Each number is 128 + 32 x the weight over the matrix's rms, rounded and kept within 0 to 255. Layers, rows and columns count from 0.

# layer 4 MLP up, 1024x256, rms 0.124, rows 109-213, columns 64-127
[[174 138 192 176 135 125 109 131 107 155 138 185  84 137 134 118 112 154 136 138 167  89 107 142 155 122 148 174 120 144 154 156 185 182 130 135 106 179 134 119 147 115  97 158 158 165 107 104 165 171 178 118 145 156 117 195 141 129 119 154 123 162 180 168]
 [128 148 103  70  98 129 176 187 125  73  94  55 145  83  72 162 111 118 137 106 180 179 165  78 194 209 125 163 124  93 120 131  91  79 144 142  66  74 125 129 169 161 121  88  85 184 181 111  98 158 137 114 112 142 126 125 141  97 152  36  92 150  64 124]
 [147 109 101  89 168  58  54  79 154 117  94 143 172 109 125 111 151  95 145 119 156 166 118 166 129 159 158 107 147 174 152 149 148 126 111 232  98 157  94 137 115 131 130  42 124  87 168 159 145 143 121 145 131 145 157 139 187 146  85 130 160 158 123 147]
 [100 153 119 150 113 129 179 141 150  53 107 153  86 126 123  93 126 116 105 140 120 142 112 124 120 147 127 101 117 141 157 121 128 209  91  44 129 103 179 160 111 150 113 134 102 140  78 112  39 139 155 138 163 195 155 172  98 143  92 108 126 117 126 136]
 [115 103 146 136  70 156 121 182 117 110  85  61  68 129 134 107 188 124 101 118 116 169  40 114 119 122 100 172 133 172 101  95 125 132  66  80 159  63  72 115 138 100 114 118 109 118  93 137 157 131 144  57 117 115 157 168 133  98 146 136 153 116  90 130]
 [182 141  72  98 138 109 163  97 158 180  90  65 177 111  95 108 199 122  65 154 109  89 120 103 169 158 157  74 152 134 165 193 110 143  89 136 132 190 147  90 160  84 153 176 120 117 113 112 144 158  92 128 137 101 171 121 126 169 100 207 132 103 155 115]
 [ 46 113  98 105 113 145 118 104  68 151 123  64 104 108 116  76  90  44 121 138  71 110 110 116  85  74 168 124 170 159 104 167 105 123 188  58 100 144 179  81 138  67 112 103 109 142  79 105 128  84 111 112 171 172  65  96 149 154  71 145 147 114 117 130]
 [167  63 153 138 127 136 125 111  57 132 119 127 131 125  99  93 109 130 111 121 131 136 141 132 104 140 166 154 138  87  93 132 209 108 133 103 127 155 125 103  82  79 142 134 111 172  77 134 173 217 144 158 144 112 160 230 170 146  77 176 136 127 105 100]
 [133 104 103 124 176  85 107 155 154 128 112 114 148 133 117 102  94 117 121 127 125 158 135 115 121 172 109 189 167  54 132  74 111 126 156 120  74 155 149  76  62 108 114 119 108  94 116 142 185 112 138 160 115 121 172 153 139 163 181  88  90  77 143 122]
 [153 140 113 113 122 189 119 144  98 142 132  65 129 169 127  90 120 128 147 147 191 181  94 112 153 115 176 140 100 154 148  98 117 186  77 172 134 104 115  79 165 155 104  97 120 153 102 124 130 158 155  91 183 137 151  97 133  78 132 109 145  85 120 120]
 [163 129 145  69 205  93 108  87 114 121  98 125  29  73  99 164 148  76 161 118 126 133 127 140 186 152  97 171 148 117 130  99 109 124 124  60 133 146 189 127 157 100 158 129 144 192 135 200 125  57  83 129 157 119 105  97 104 146 176 120 163 126 107  73]
 [103 136 225  64 120  89 144 124 130  60 111 111  84 121 165  99 125 177  97  84 191 103  60 135  91  99 114 134  68 189 102 164 104 193  87 115 151 161 166 131 117 110  86 140 111 126 128 110 115 153 135  58 119  38 121  85 100 136 131  88  79 125 144 138]
 [142 140  15  70 162 105  77 118 104  64 166 124 166 173 108 214 104 196 138 195 135 111 156 123  60  65  74 187 120 131 105 187 111  94 100 148 137 203 148 173 187  74  95 172  89 137  91 144 146 145 143  85 114  99 149 118 166 112 141  76  91 102  57  55]
 [129 127 127  63 121 109 214 131  76  90 138 111 121  95  76 149 185 133 135 174 115  91 134 155 110 131 106 123 117 220 158 104 133 106 113 136 167 168 128 107  75 159  94 136  95 101  38  92  93 118 152 161 139 105 104  99  83  44 147 113 110 100  96 123]
 [147 127 177 145  93 114 142 110 158 101 157 190 151 140 103  89 120 132 114 124 141 161  64 129 144 133  62 126 179  24 104 212  84 138  83 148 175 197 123 125  98 153 131 167  63  78 116 120 137 172  58 179 112 188 129 166  93 119 177 141 109 116 149 124]
 [138 159 142 133  29 138 101 138  67 170 180 117 135 116 109 147 191  99 132 127 202 144 160 157  55 185 114 152 159 182 174 107 135 113  82 101 109 165 164 143  68 105 123 149 136 124 145  99 167 165 149 125 147 101  53  94 179 107 118 102 120 108 172 137]
 [162  98 195 120 138 153  75 124 141  74 159  86 157 155  71  61 133  81 124 150  79 117 147 184 115 207 129 157  74 210 185  74 171 136 109 111 155 158 100  85 172 158 133  65 134 149 104  86  80 121 155 178 103 216 102 129  26  84 104  59 134 159  78 148]
 [137 184 105 111  98 117 102 158  76  82 148 156  86  80  46 120  93 123 103 145 121  73 165 132 114 111 171 160 155 154 136 172  89 133  87 143  92 170  99 114 157 101 177 114 105 172 178 138 154  82 189 107 139 137 149 136 127 100 114  88 128 145 166  63]
 [151 186 117 140 124 162  75 118 128 169 127 112 111 138 169  97  89 134 161 171  54 175  96 109 137  92 141 126 112 161 136 135 196 161  93 174 154 100 143 109 148 138 137 124 143 160 126 129  81 146 123 133  40 143 156  77  73 175  61 159 116  97 172 187]
 [132 127  90 108 119  96 152 109 123  61 121 100 127 106 114 129 136  45  85 188  94 108 142 148 116 187 136 152 113 104 123  88 146 118 125  90 143 158 143 135  96 110 105 139 120 110 100 163 165 119 174  56 112 106  58 127 155  81  93 126 107 151 116 108]
 [134 143 153  78  93 102 127 149  75 137 116 124 114 126  78  93  81  99 130  94 115  38 148  49 108 138 159 132 118 146 111 126 146 129 109  84 104 114 104 126  99 122 125 118 110  80  93 121 102 129 173 152 160 142 167 121 148 114 146  93  71 138 121  94]
 [150 140 113  76  78 132 184 126 146 150 141 113 125 108 132 126 148 118 169 156 107 145 106 128 159 165 135 118  89 150 120 216 112 112 176  92  84 125 140  91 103 122 157  91 108 117  82 138 137  73 116 119 181  86 112  96  83 152 142 202 134  87 193 149]
 [185  99 148  80 144 121 115 100 154 125 140 107 149 113 181 134 116 131 166 150  76 104 167 186 155 112 134  76 106  73 143 150 171  93 154 132 130 147 105 110 118 172  99 157 196  93 133 116 120 106  80 127 134 154 109 113 149  86 125 159 164 155 145 132]
 [106  66 125 101 101 160  88 112 102  98 126 132  96 127 168 119 153 156 105 140 153  76  69 145 127 113 137  91 141 108 131 148 140 114  98 138 112 126 185 176  67 129 199  85 149 107 142 142 159 133 145 157 206  91 113 118 146 115 120 114 157 168 120 162]
 [116 111  94 154 122 103  69 139 131 153  95 139  91 106  98 132 138 142 123 138 138  93 144 135 156 112 145 176 120 183 162 142  85 177 133  93  91 112  99 154 226  95 161 160  94 156 129 139 161 138 149 133 106 217 126 150 188 120 148 142 126 147 138 167]
 [ 83  67 153 127 107 129  73 138 114 135 193 134 131 144  79  79 163  95 142 118 138 130 116 108 106 127 150 115  91 138 133  52 144 160 146 141 108 120 117 119 137 121 123 136 144 142 127 155 188 133 195 127  97 117 144 159  81 124 126 178  48 165 170  98]
 [185 120 161 161 169 164 182 181 109 106  87  75 144  85 128 101 109  66 118  75 173 146 170  80 129 160 128 160 148 126 122 140 118  99 140 129  43 142 127 125  95 150 123 144  92 127 144  67 157 137  99 106 125  70 120  93 150 100 126  66  92 146 141 143]
 [112 108  88 125 136 145 156 131 122  90 148 158 142  85  85 133 153  70 194 132  86 119  99 125 150 116 165 175 161 116 144 147 156  60 109 111 109 121 107 167 104 148  79 128 113 162 108 121 143  30 128 116 123 119 108 134 141 159  36 153 122 180 148  84]
 [109  91  88  66 137  75 119 125 149 121  86 142 124 121  75 164  84  81 160 176 137 106 145 137 128 191 104 161 145  61 102 110 106 119 144 183 112 165  99  69 157 168  99  94 133 115  49 103  98  99 185  64  11 108 136 125 147 148 179  69 130 163 122 103]
 [ 70 150 131 110 161 121 115 139 108 117 175 145 142 150 135 128 109 123 165 151 128 133  87 196 153 163  90 118 134 113  89 159 144 118 120 104 139  90 158 109 121 155  57 133 105 100 150  55 156 117 125  44 100 177 138 104  86 104 113  99 117 186 111  87]
 [ 79 111  88  51 162 115 122 109 182  36 130 105 133 158 152  81 100 130  81  93  52 134 139 107  99 105 155 165 123 133  87  56 145 133 109  83 104 194 148  89 130 120  69 144 163 108  97 121 121 118  68 130  48 142 112 159 150 119 122 107 155  65  81 139]
 [155 127 111  68 175 155 108 166 140 117 168 139  87 171 143  88  66 174 108 179 114 103 132 159 120 109 104  79 105 135 165 110 144 138  88 154 109 100 108  68 136 157 134 140  97 138 157  83 207  66 148 144 165  77 130 141 133 140 117 144 117 156 181 113]
 [ 87 177 122 147 147 145 124 175 168 128 172  93 120 155 111  69 185 154 191 119 114 138  99 110 122 178  71 144 156 164 117 165 150 149 167 183 137 142 105 132 178  96 112 125 123 106 130  94 156 119 119 151 158 113 103 157 135 164 146 115 127 131  65 112]
 [126 152 135  80  45 103 121 138 161 101 132  96  69 145 138  79 124 146 147 130  97  96  95 162  70 123  97 134  64 146 110  88 147  97 154 141  89 171 152 113 114  97 129 135 180  87 136 110  97  86  63 149 147  66 123  84 119 125 116 137 122 135  86 147]
 [103 133  81 142  74  56 111 186 113 115 155 149  84 111  95 167 104 175 183 100 208 124 153  91 137  88  82 139 158 208 133 182 118 138 147 144  81 129 128 136 114 108 105  86 117 148 107 113 127 117 147 123 140 116 164 165  90 107  59 101 136 161 119 152]
 [130 107 117 163 119 142 188 113  84 148  68 117 119  96 111 107 138 111 168  99 174 141  89 153 167 123 151  96 154 109 135 136 174 154 102 157 174 201 126 141 174  84 142  93 102 118 137  98 152 160 142  92 156  91 115 216  60 119 170  92 202 144 136 122]
 [174 168 167 151 120  99 102  63 110 117 113  74  98 124 158 152  82  55 132 115 114 111  75 106 198 138  74 133 187 133  48 151 124 149 117  93 164  99 102 134 144 165 132  92  92 106 112 120 106 132  95 151 176 111 131 167 182 126 106 126 147 106 131 144]
 [ 36 110 135 130 134 109 115 159  54 114 160 139 139 133 200 144  94 107 108 139 128  63 154  91 130 107 147 134 145  83 152 123 131 174  87  94 128 155  87  73 123 101 144 123 109  79 109 100 109  39 138 190  61 130 155 127 110 121 131 124 130 116 118 165]
 [145 153 118 108 100 166 122 122 111 172  84 121  93 115 133  92 154 101  25 129 144 142 106 110 120  96 129  94 137  93 160 167  67 158 175 155 103  91 105  80 115 181  46  83 170 168 127 159 124 133 120 146 120 159 127 119 141 215 140 124 190 191 132 117]
 [132  95 126 124  92  98  66 137 148 149  74 147 199 126 153 160  85 152 152 163 145  75 122 144  80 131  92  94 147 129 139 172  18 121 103 133  96  85 133 158 142 124 160 120 131  74 152 118 135  94 113 135  90 116 124 140 143 107 115 134 101 185 123  79]
 [ 87 122 120 162  93 125 132 160 162  54 132 184 105  95 106 104 152 132 121 146 103 120 114  85 173 140 137 160  86 126 119  69 108 110 122 123 151 157 159 135 130  87 139 107 111 101 122 209 122 126 176  96 107 198 103  81 140 107 111 105 124 134 126 136]
 [ 91  80 106 113 160 110  98 111  73 108 100 163 146 125 139 194 110 123 142 136  89 176 110 141 136  94 149 142 136 142 128 163 141 136 165 143  88 154 150 142 179 202 144 151  94 125  67 183 130 129 131 132 114 146  90 125 144 152 133 150 126 107 164 155]
 [ 99  60 155  94  81  91 149 175 113 171 154 149 148  94  54 108 124 102 116 156 106 136 134 126 125 109 124 100 115  79 143 114 137 139  93 157 186 175 170 171  59 142 108 150 136 133  92 171 112 162 154 105 201 162 124 139 179 142 156  95 160  72 187 150]
 [100 102 145  70 134  70 130 118  94 103 149  85 189 141 114 123 168  94 143 173  83 124 125 178 150 143 131 112  94 149 109 108 126  99 172 133 109 138  92 128 149  92 151  73  99 139 142 141 152 204 101  86 137 150 103 128 150 185 170 102 182 121  90 109]
 [ 92  82  71 151 127 130  88 162 163 120 123 124  90 121  95 140 215 158 111 105 105 204 133 127 123 124  58  83  64 154 166 120 128 119 195 162 118 102 180 162 105 146  76 174 114 140 163 114 137 159  92 155 103 151 112 157 151  86 140 146  99 134 181 140]
 [ 82  67  83 151 102 112  90 161  99 176 151 149 120 126 151 109 107 121  86 143 137 136 138 109 182 137  93 116  92 110 181 131 123 137 110 128 161  82 112 147 151 126 156 140 129 101 124 153 148  85 114 147 100  80 124 158 151 119 139 100 137 152  66 113]
 [125 148 115 107 116 112 142 121 149 172 106 141 159 128 157 142  94 162 108 153 146  87 121 133 121  89  91 177 110 171 120 149 149 167 101 110 108 109 138 181 112 167 159  64  59 126 108 101 124 146 180  99 114 143 132 131 163 123 108 126 110 108 159 107]
 [ 95 124 128 113 180 155 112  88 187 179 129 187  90  81 138 105 146 121 119 147 173 161  97 129 186 101 116 123 100 160 158  74 145 105 148  91 104 142 154 126 146 159 161 119  83  85 146 168 153 162 101 127 133 124 142 153 113 153 119  90 119  91  85 142]
 [ 88  66 100 148  99 138 105 139 126 144 135 140 112 131 140 168 155 162 129 108 136 141 129 114 151 107 100  82 134 160  93 162  71 203 178 193 137  95 119 116  98 162 110 228 111 108  94 121 113 102 136 118 114 127 136  74 109 183 117  76 135 162 139  89]
 [125 133 134 153 106 121  68 207 176 127 146 119  96 122 157 135  68 135 170 143 108 198 104 162  83 157 106 126 107 131  81  97 133 127 142 122 120 148 143 178  93  98 133 144  87 191 173 165  67 127 128 152 123 112 117 125  95 152 155 106 145 126 135 137]
 [ 91 139  77 100 135 124 112 131 115 108 138 132 110 132 184 109  64 144  85 157 106 147  85  97 172 115 117 113 149  83 129 120 170  85 131 116 104 122 126 147  80 136 105  94 132 139  84 109 184 186 148 146 161 153 125  98 190  80 146  90 116  97 134 128]
 [157 179 115 184  92  36 170 154 176 116 118 123 171 141 117  80 102 102 114 113 177 169  84 164 132 153 122 152 122 127 108 162  98 137 152 156 218  87 166 125 127 172 157 148  94  75 151 100 131 109 160 137 136  98 114 113 164 124  80 175 157  95  86 143]
 [120  91 139 105  88 109 102 123 136 144 168 162  76 188 196 135 151  78 120 121 133  90 133 144 135 143 133 178 114  88 123 165 121 177 130  97 104 163 135  96 158 130  87  93 181 148 142 128  99 100 156 112  98  91 154 103 132 174 142 108 164  71 146 114]
 [105 154  87 109 137 164 100 143  89 158 121 164 138 132 134  96 147 116 147  56 213 146  94 145 103  74 157 136 130  77 154 176 129  82 124  87 201 131 114 137 117 112 180 109 111 148 112 186 125 179 142  80 155 145 155 139 139 148 183 131 103 158 106  67]
 [182  68  75 136 176 101  93 128 122 115  93  97 201 205 152 155 118 128  53 117  99  95  55  85 117 109 172  80  64  97 151 147  80 127 139 110 144 239 161 106  61 109 129  92 127 157 131 143 109 109 115 151 137 139  57 134  77 184 159 163  96 186 139 126]
 [ 83 133 115 168  84 163 173 111 109 124 127 165 133 120 173 138 142 115 176 125 116 165  92 196 148 170 129 109 121 122 132 132 115 150 105 120 187 127 181  97 131 187  91  76 169 169 205 100 160 160 105 100 109 149 184 178 104 133  97 158 134  95 164 108]
 [151 102 138  99 122 190 117 193 101  94  80 119 103  92 143 136 140 145 137 153 125 125 143 133  70 153 155 102 166 136 201  99 177  89 168 151  51 146 132 125 111 143 161  76 126 100  72 131 167 136  75 192 187 127  90 112 131 134 111 188 145 176 145 119]
 [ 84 176 131  96 112 165 110 120 129 204 161  99 127 178 105 126  74 128 152  99 126  35  97 142 135 125  88 116 125 108 125 107  85 149 129 143  95  76 138 133 139 141 138 110  74 173  88  77  87 130 155 144 119 111 129  97 143  87 116 120 149 146  90 137]
 [170 182 109 142  92  84 112 138 106  22 117 171 161  77 205 186 105 122 167 175 149 153 136 137 120 133 141 171 124  87 110 168 165 115 130 108  97  18 110 121 103 177 128  83 118 152 148 145 108 115 120  90 138 133 102 136 149  75  97 118 122 148 172  80]
 [165 116 154 156 118 117  96 184 143 167  77 148 180 152 102 128 132 175 176 133  78  98 161 186 107 152 157  60 136  83 130  90 199 111  91 135 132 110  85  87 156 171 118 112 135 127  53 113 114  59 111 111 133 143  53  94 115 103 195 196 110 152 114  94]
 [157 125  62 107 220 151 136 152  98 100 101 146 141 141 143 145 141 178  82 176  92 170  46  94 152  78 147 115 146 117 119 117 173 116 189 149  68 171 150 111  71 100 136 150 185 119 115 106 177 132 133 172 100 153 222 131 163 180 119 112 116 166  87  77]
 [110 134 160 126 125 163 130 110 144 112 214 169 117 127 171 105 133 142  65 136 179  90 110 129 171 131 193 112 110 161 130  33 154 160 109  86 111 122  61 120 100  93 127 139 145 123  87 128 143 207 108 180 174 135 126 135 105 111 140  84 128  91 177 124]
 [121 146 112  90  59  97  93 121 119 134  90 159 134 153 120 135 150 168  75 144 172 168  55 102 163 130 182 108 147 125 105 156 104 149  81 179 190  90 100 147 114 107 122  94 118 128 108  76  73 121  95 133 125  76 109 134 115 176 138  83 158  47 195 151]
 [163 118  87  89 162 201  81 137 152 140 150 179 147 125  51  23 167 170 183 151 117  75 152  92 102 100 162 149  77  97 124  81  81 119 101 162 186 112 103  98 114 122 130 129  61 124 174  92 181 107 168 133 132 134  94 192 137 154 142 134 117 124 131 108]
 [136  95  95  95  82  89 118  90 133 117 154 180 108  94 195 111 192 121 157 137 163 123  67  91 110 146 114 175 113 120 139 115  61 133 127 121 170 121 178 111  85 134  85 122 165 137  88 122  82 136 134 156 150 145 107 143 126 101  78 129  96 152 135 125]
 [130 108 119 125  77 137 123 122 113 133 111 142 148 138 146 188 146 155 108 141 114 104 107 104 100 144  84  97 118 107 100 112  81 159 139 123 145  99 120 112  89 154 122  75  94 120 122 180 201 135 146 126 133 146 106  88 135 134  93 105 208 179 122 113]
 [120 139 141 155  89 105 134  95 109 108 162 127  98 102 150 125 150 134 166 117 153 115 151 106 129 130 131 124 127 122 192  97 107 118 111 171 117 139 109 138 111 123 107 125 106 169 103  76  59 145 153 150 100 132 161 132 186 117 156 151 117  91 133  92]
 [ 76 113 125 124  97 174 114 118 117  93 152 120 151 121 167 148 123 159 126 104 140 141 140 179 183 134  88 113 158  97 148  94 128 204 141 111 148 133 159  93 123 198 135  75 130 140  92 174 127 110 106  60  85 133  98 120 125 127 172  98 128 161  74 114]
 [166 104 113  94 129 129 144  98  96 123 125  82 174 144 101 121 118  80 116 111 133  78 112 149  69  76  62  53 178 159  83  92 124 105 177 114 112 199  88 105 147 128  56 111 159 103 127  89 110 128 127 119 191  74 131  87 121 121  70 137 124 111 102 155]
 [128  87 163 157 144 106 114  96 137 122 117 150 113 131 146 126  65 119 137 156 136 107  75 109 114 178 134 108  59 100 117 114  58 182 106 137 129 111 177 122  94 111  93 113 157  99 127 190 122 157 132 141 107 121  95 129 203 123 147 177 155 119 138 107]
 [142  84  88 154 129 118 154 204 146 119 133 102 110 147  94  91 123  14 136 156 110 133  69 120 116 127 100  90 149 101 121 115 118 140 187 160  95 113 102  98  75 198  94 140 138  67 161  57 168 125 112 181  43 108 107 146 148  99 107  91  62 106  83 167]
 [135 166 138 188 132 125 172  57 155 120 134  94 103 139 193 121 112  97 154  97 123 119 129  68 184 161 170 111 150  86  41 163 125 122 113 119 174 111 151  99 108 159 158  57 112 147 115 161  86  89 114  73 106 140 101 124 106 106 168 146 148  85 143 113]
 [ 75 122 132 108  73 105  58 107 131 125 119 123 163 147 135 118 130 178 201 141 116  63 149 137 149 154 137 152  95 170 138  91 139 130 114 128  99 127 128 152 142 163 112  84  97 122  74 129 148 139  96 113  79 118 153 156 113 172 116 103 139  88 175  61]
 [138 132 101 137  62 110  94 127 140 181  99 122 195 108  98 150 130 137 105 171 150  80  97 146 137  87 176 117 139 133 130 125 171 113 138 142  87 106 137 134 175  58 195 150 160  90 149 142 130 125 154 147 104 173 125 180 106 143 157 106  53 167 148 143]
 [129 207  87 131 109 111  86  96  81 150 130 106 117 138 114 151 128  65 163 161 154 170 131 133 166  96 148 109 127  74 115 118 135  82 142 146 173 106 171  81 156 111 124 169 165 102 106 117 164 159 116  85 189 109 106  90 166 159 118 199 143 126 131 157]
 [110 130 104 111 142 222 120 123  81 133 127 161 108 145 169 100 146 130 152 122 100 132 170 121 141 155 138 151 115  98 113 163 167 101  84 152  81 146 122 107 142 146 109 130  95 151 189  59 138  95 114 144 103 127 142 144 168  90 139 141 122 208 151 103]
 [146  85 100  79  85 172  67 113 119 102  69 153  74 151 114  70 187  98 119 166  75 185 104 161 124  88 107  80 101 108 171 136 112  43 100 199 129  85 104 120 114 158 139  92 123 153 136 158 179 152 146 139 161 124 133 131 120 160  68 138 127 164 117 159]
 [105 178 125 134  84  87 112  64 108 111 115 116 149 113 132 116  96 145 104  95 133 116 114 133 141 116  83 136 149 119 100 170 127 142  92 182 132  81 137 141 162 117 113 135 168 153 136 124 113 187 127  97 153 174 166 148 133 125  51 143  98 138 132 131]
 [ 96 114 129 119  67 100 104 145 138 126 117 132 122 153  99 116 126 120 124 100 131 111  77 131 132 147 167 121  63 164 144  95  93 104 152 122 147 162 128 136 100 161 101 129 123  93 145 173 101 106  78  57 136 208 123  97 135  73 105  85 112 107  58 113]
 [133  75 103 135  80 106 170  81 134 153 161 197  97 155  74 128 131 125 177 124 180 132 153  80 101 159 128 119 180  85 163 128 180 134 169 142 128 108 178 126 106 130 148 151 134  92  93 116 101 165 146 152 141 129 133 153 155 149 124  84 117  94  95 106]
 [123 153 106 169 100 163 167 114  99 134  97 144 146  99 163 139 106 103 117 148 140  80 120  85 103 133 128 121 129 106 121 119 124 199 118  75 119 126  77 149  96 122 147  85  79  61 102 112 101 111 127  70 139  74 140 119 124 119  94 135 118 124 170  90]
 [122 120  98 126  77 111  93 141 125 137 142 137 165 119 100 157 120 103 170 151 143 105  76 161 126 125 103 109 107 106  48 107 119 191  41  84 117  85  47 174  84 141  94 164 110 124 155 176 130  60 154 148  92 148  84 136 119 135  99 150 129 122 180 148]
 [163 113 132 117  89 174  63  81 103 137  99 154  99 134 131 105 125 136 161 159 120 145 112 157 133 141 127 162 109  86 128 125 127 127 141 132  72 206 154 135 138 128 122 110 134 140 106 116  83 127  72 138 108 135 155 126  95 100 131 148  79 167 130 132]
 [199 122 148  84 146 102 100 148  84 102 164 173 114 110 150 134  90 142 159  93 121 134 164 130 114 112 161 181 152 116 140 122 168 166 136 114 123  73 122  57 137 153 137 158  59 122 154 143 145 119  75 200 114 110 165 134 100 131 121 122 112 127 125  72]
 [131 160  99 122 101 124 130 106 140 115  99 102 172  71  80 142 129 103 112 132 111 146 115 115 117  84 132 125  98 146 134 160 147  93 120 163 103  87  96 136  95  52 132 145 135  74 138 130 149  88 132 146 152 136 129 165 147 107 150 119 121 113  91 127]
 [141 168 124 130 156 158 175 205 169 128 140 129  84  91 129 116 157 133 126  93 124  52 133 150 120 182 119 164 114 137 149 153 105  90  85 124 152  81 103 168 115 106 187  86 148 101 157 118 135 114 114  92 137 163 134 113 102 122 131 131 160  76 102 120]
 [187 140  92 115 132 116 115  86 147 140 141 137 146 137 115 157 118 179 151 125 114  99 140 162 135 145 134 162 166 145  95 118 196  94  88 169 180 100 127 159 127 104  84  55 192  92  97  83 168 188  71  95 102  93 154 130 122 126 160  54  44 128 119 100]
 [115 143 151 105 106  88 123 128 111 118 103 156 152 125 162  66  94 107 121  91 113 143 123 100 125  83 157 118 129 150 102  94  98 144 117  89 161 107 124 164 121 133 161 135 143 108 144 140 105 110 120 116 115 119 144 127 154  87 118 181 101 116 133  99]
 [113 200 160 130 161  76 130  75 108 135 116 114  92 115 126 129  97  85 137 109  74 127 133 172 165 138 105 153 177 119  90  87  80  85 130 148  88 146  90 160 214 118 155 134 142 178 125 144 137 148 141 143 100 147 137 120 123 166  68 112  98 144 154 136]
 [186 152 125 137 185 105 113 167 162 218  89 108  88 158 163 190 101 108 149 158  78 105 103 166 150 119  78 166 141  87 115 149 179 144 132 129 156 157 158 142 175 151 174 137 124 185  75  98 149 120 210 171 222 134 177 124 103 110  93  83 145 153 142 113]
 [ 94 181 171 132 186 132 206 123 127 106 134 104 164 146 158 141 104 119 132 107 127 134 101  58 137 127  83 174 154 152 159  98  92 144  88 147  64  64 110 109 125 141 146 103 135 128 106  82 139 154 128 133  90 173  91 168 112 129 135 138  78 130  88 145]
 [ 89 116  98 132 190 113 137 149  68 127 147 137 154 118 126 102 137 100  57 178 105 150 177 102 133 129 113 158 126 130 146  74 142 129 132 150 150  52 112 105 122 163 102  85 143 163 147 105 121 141 162 125 127 119 128 121  94 129 173 124 143 114 100  75]
 [181  71 118 149 152  81  93  72 146 169  79 131  94 164  83  94 137 157 125 144 125 125 103  85 104 121 111 134 180  86 160 120 116 110 143 121 175 110 188 121  98 187 144  69 128  78 169 157 125 137 139 138 162 115 153 104 131  93 134  77  63 160 117 120]
 [107  80  96  71 178  51 123 125 104 109  98 186  53 117 118 161 124 145 106 107 128 153 143 146 195  97 189 112 121 160 144 115 110 143 144 169 113  62 143  99 173  75 186 145 118 129  87 110 153  98 164 126 166 111 133 108 110  96  79 130 126 137  73  67]
 [107  81 121  85  62 194 104 171 138 140 171 132 131 174 135 110  95 171 150 117 206 112 122  75 174 131 148 159 146  98 127 167 110 144 143 105 140 163  74  69 124 165 178 119 137 141 100 138 110 116  88 141 138  92 164 142 108 126 151  91 140 170 122 135]
 [158 167 157 133 115 133 100 161 110 126  98 146 120 102 132 124 136 148  16 126 164 132 164 124 109 168 125 111 163  94 163 136 146 111  55  39 123 145 112 157 148 124  83 176 124 145 157 128 114 143 112 158  92 111 121 161 171 135 131  95 160 189 184 157]
 [176 100 104 185 127 113 176  95 119  62 143 104 150 149 120 121 124  92  96 111 122 157 131 115 129 172 131 136  60 184 156 130 137 113 113 196  99 108 174 122 125 154 126 166 178  90 135 127 114 187 175 131 158 157 102 123 117 185  91  89 163 177 124 133]
 [120 106 131 113 163 169 151  91  59 115  89 182 106 148 142 147 134 119 121 169  91 151  84  84  84 127 102 137 152 138 121 117 152 159 104 122 152 125 144 117 153 112  93 112 124 101  88 110 105 146 122 146 154 182  94 113 146 117 155 115 114  97 136 120]
 [115 112 136 130 123 131 127 174  66 123 108 126 107 119 137 122 143 135 165 147 117 138  99 158 138 153 127 168 135 110 132 149 108 170 110 123  97 167 111 128 120  92 106 150 123 107 117 155 154 130 140 141  99 120 120 159 117 118 123 120 101 139 127 151]
 [142 101  96 122 160 106  83 161 143 185 133 106  71 155 135 204 158 158 157 133 131 127  85 175  73 157 152 131 131 130 125 132 119 155  73 116 114 129 120 103 124 127  67 139 154  97 180 176 165 119 120 124 154 156 188 138 108  89 116 114 116 150 119  60]
 [ 90 169 101  76 174  62 131  89 119 165 126 149 172  61 175 113 159 100 137 162 102 147 214  91 126 112  66 117 136 178 130  81  93  81 122 173 125 129 131 178  88 114  65 141 123 140 166 212 116 167 138 135  91 152 108 109 124 121 106 214 131 102  77 159]
 [174 148 131  96 121 131  97  96 188 118  79 127 161 173 168 125 138 128 164 140 124 134 150  97 109 101 153  97 118  78 141 129 180 122 132 112 128 126 108 100 132 109 184 120 121 120  82 133  82  80 145 122 111 104  80 125 179 147 149 130 119  98 164 173]
 [122 132 139 123 117 147 137 159  89 118 120 113 147 170 144 147 158 139 178 156 185 107 105  88 130 131  80 127 100  97 145 140 123 154  91 150 164 132 128  66 124  94 127 144 143 107 156  87 127  37 128 174  97 173 147 103  87 146 107  83 117 133 112 127]
 [163 157  85 173 112 104 100  87  83 135 121 159 136  84  70 101 152 107 113 121 114 127 160 129 163 122 166  60 162 152  97 185 140 131 154 159 132 157 148 131 178 149 134 135 156  87  97 134  92 180  92 152 129 163 108  99 112 152  82 145  92 144 150 113]
 [165 140 135 116 157 145 171  98 108  98 103 150 139  86  96 121 127 100  55  94 203 106 192 156 125 136 131 144  99 151 107 112 111 102 135 140 168 121 103 117 127 182 115 147 143  48 118 132 153 168 101  83 142 157 148 107 172  58 110 139 127 181 196 129]]